Each number is 200 + 30 x the weight over its row's rms, rounded and kept within 0 to 999. Layers, rows and columns count from 0. The size before them is the row's rms in percent of the matrix's.

# layer 20 attention query, 128x128, rms 0.0876, rows 0-10, columns 0-63
063,256,187,175,195,207,192,150,245,103,193,214,209,163,235,206,196,220,206,132,230,116,183,210,286,202,203,224,180,213,217,172,204,158,156,193,188,183,243,180,171,205,203,172,205,149,217,197,227,232,244,194,196,195,233,233,229,233,187,216,202,203,213,165,209
060,127,250,188,174,218,225,216,233,231,265,245,178,229,173,203,180,168,223,233,240,244,209,221,184,143,200,207,175,220,183,199,140,194,251,192,132,231,187,189,191,184,182,187,165,191,185,219,227,163,213,195,236,192,198,178,199,224,204,224,144,163,175,208,225
090,200,229,172,150,179,227,112,171,185,201,188,199,175,178,206,158,225,221,190,203,283,218,230,181,187,192,194,249,218,201,226,220,197,315,175,127,223,190,208,224,189,176,191,224,214,179,219,128,194,224,198,200,214,196,180,181,216,185,181,220,187,163,150,181
080,194,156,158,232,206,188,294,197,212,188,205,264,195,237,201,221,233,167,195,211,108,208,186,227,201,191,207,176,224,201,198,187,204,110,242,273,179,209,192,196,225,228,222,164,206,203,178,246,198,192,206,216,196,185,229,205,200,213,180,178,218,242,236,202
097,170,235,201,179,166,219,141,230,219,207,208,172,188,162,236,215,224,237,211,217,231,231,185,212,182,222,188,223,235,155,190,215,193,261,175,182,249,206,223,205,152,150,157,228,211,179,257,161,216,204,208,197,235,185,176,240,204,178,206,245,192,177,218,193
105,179,220,173,176,225,197,256,180,232,169,162,241,209,190,206,228,210,169,168,229,171,219,218,219,184,158,186,174,188,183,184,235,200,124,226,304,179,157,185,225,224,191,196,180,195,174,199,260,218,209,211,205,183,164,254,172,200,232,147,205,180,233,205,189
102,148,187,165,161,198,205,206,161,172,207,202,221,221,173,237,233,178,192,210,214,148,223,164,217,184,159,191,248,230,214,191,211,229,170,257,206,174,149,202,194,230,217,282,195,167,236,242,216,201,179,215,209,174,183,224,200,191,197,203,162,210,219,179,165
084,206,225,203,223,266,201,184,200,190,219,219,197,206,228,239,182,179,218,234,217,211,251,190,211,212,170,235,176,234,240,211,184,214,132,198,191,196,239,230,188,159,166,188,164,171,213,186,203,207,186,198,279,199,208,196,231,263,209,183,197,232,208,224,204
054,154,241,195,206,177,219,178,282,256,239,282,213,197,179,183,174,188,207,220,193,214,205,219,198,187,241,220,164,212,137,200,197,232,176,174,229,256,241,163,178,168,175,204,213,208,185,222,229,164,240,177,183,240,171,184,202,185,171,247,190,204,231,206,217
072,237,231,184,214,176,219,129,199,195,179,218,199,183,190,247,142,193,218,186,229,290,197,234,189,191,167,203,256,215,205,217,202,179,280,205,177,201,162,200,237,220,171,180,207,220,178,249,158,197,208,196,208,159,201,181,156,239,179,198,179,186,207,157,205
058,218,200,205,169,233,170,180,225,155,196,171,239,199,244,227,236,277,188,161,154,180,233,200,246,222,172,202,98,173,169,171,176,171,195,200,285,187,217,193,172,184,173,196,210,216,191,172,189,229,186,214,239,165,197,266,208,197,219,203,220,199,236,218,158
# layer 20 attention key, 128x128, rms 0.0874, rows 0-10, columns 0-63
055,159,257,247,183,159,226,213,223,208,182,181,190,100,202,169,179,184,210,182,235,211,187,200,157,207,224,182,218,207,186,163,217,208,235,224,200,214,203,162,182,192,167,149,206,203,218,234,199,175,192,166,244,255,203,175,205,203,204,187,170,196,168,168,233
059,209,192,246,248,192,207,175,266,220,237,139,184,236,185,292,206,183,188,168,181,162,238,192,206,224,256,217,175,203,260,176,150,187,195,232,245,193,210,211,162,242,186,205,187,201,198,149,216,215,213,204,218,142,187,205,220,180,188,181,231,174,209,188,209
084,236,238,114,196,197,233,277,218,198,179,169,187,206,194,190,233,211,167,231,209,252,195,244,208,170,148,240,227,179,151,236,260,184,177,159,195,178,176,219,194,202,165,186,266,273,220,188,200,212,176,213,204,238,229,175,174,172,204,178,189,197,196,175,164
061,176,164,239,224,167,183,160,195,222,180,269,209,176,187,181,196,180,214,189,216,129,167,167,221,249,231,152,215,184,278,218,179,202,196,242,215,184,203,222,189,172,176,231,171,170,209,240,227,154,226,188,237,170,204,189,246,217,212,218,233,167,258,214,178
070,232,238,260,178,200,196,194,141,145,216,186,164,170,236,233,184,198,164,220,220,161,131,290,177,134,184,272,105,170,176,228,205,238,177,190,200,217,219,171,210,198,214,232,161,195,195,213,201,220,190,186,199,228,225,177,240,168,177,183,143,187,190,196,222
087,217,170,123,207,226,229,251,223,178,142,186,234,195,219,173,207,215,203,142,181,172,187,196,258,226,236,171,231,161,185,181,269,127,179,244,213,199,203,174,156,214,178,189,204,179,170,208,184,159,237,213,214,155,201,210,182,239,214,193,213,201,188,170,185
101,255,160,226,176,157,284,191,188,220,196,196,179,148,198,218,196,157,192,220,245,191,188,183,272,190,139,236,191,181,160,204,215,224,168,232,210,216,189,192,221,201,205,260,168,185,200,215,178,247,197,194,242,237,206,210,232,207,160,230,193,158,207,209,211
087,219,233,281,194,203,193,155,166,192,251,198,174,213,177,208,221,217,198,261,210,263,177,191,135,135,190,182,160,224,172,225,166,231,226,236,174,231,172,141,224,176,207,171,214,165,198,182,214,220,212,198,180,188,201,281,220,234,166,214,237,230,194,259,229
053,161,166,206,165,189,183,191,207,188,190,209,223,172,213,253,260,190,198,205,216,159,189,226,241,200,162,145,155,263,230,225,192,212,185,239,242,186,210,239,273,205,228,172,186,169,240,210,182,197,220,207,206,188,208,210,174,227,172,131,177,214,167,202,237
078,207,216,174,224,186,224,254,205,217,216,165,189,182,185,187,228,206,185,222,220,245,240,189,188,193,184,215,251,140,203,201,240,185,204,168,188,150,147,195,178,197,198,161,278,222,219,184,198,188,170,212,172,246,193,164,190,174,208,195,221,246,189,178,127
071,218,198,276,149,207,197,231,142,136,210,229,178,169,240,192,215,188,207,221,163,195,162,223,180,196,180,210,117,202,213,200,221,182,142,213,213,212,207,166,223,210,231,212,148,181,180,216,205,193,206,149,212,164,208,215,231,243,194,198,171,201,198,178,261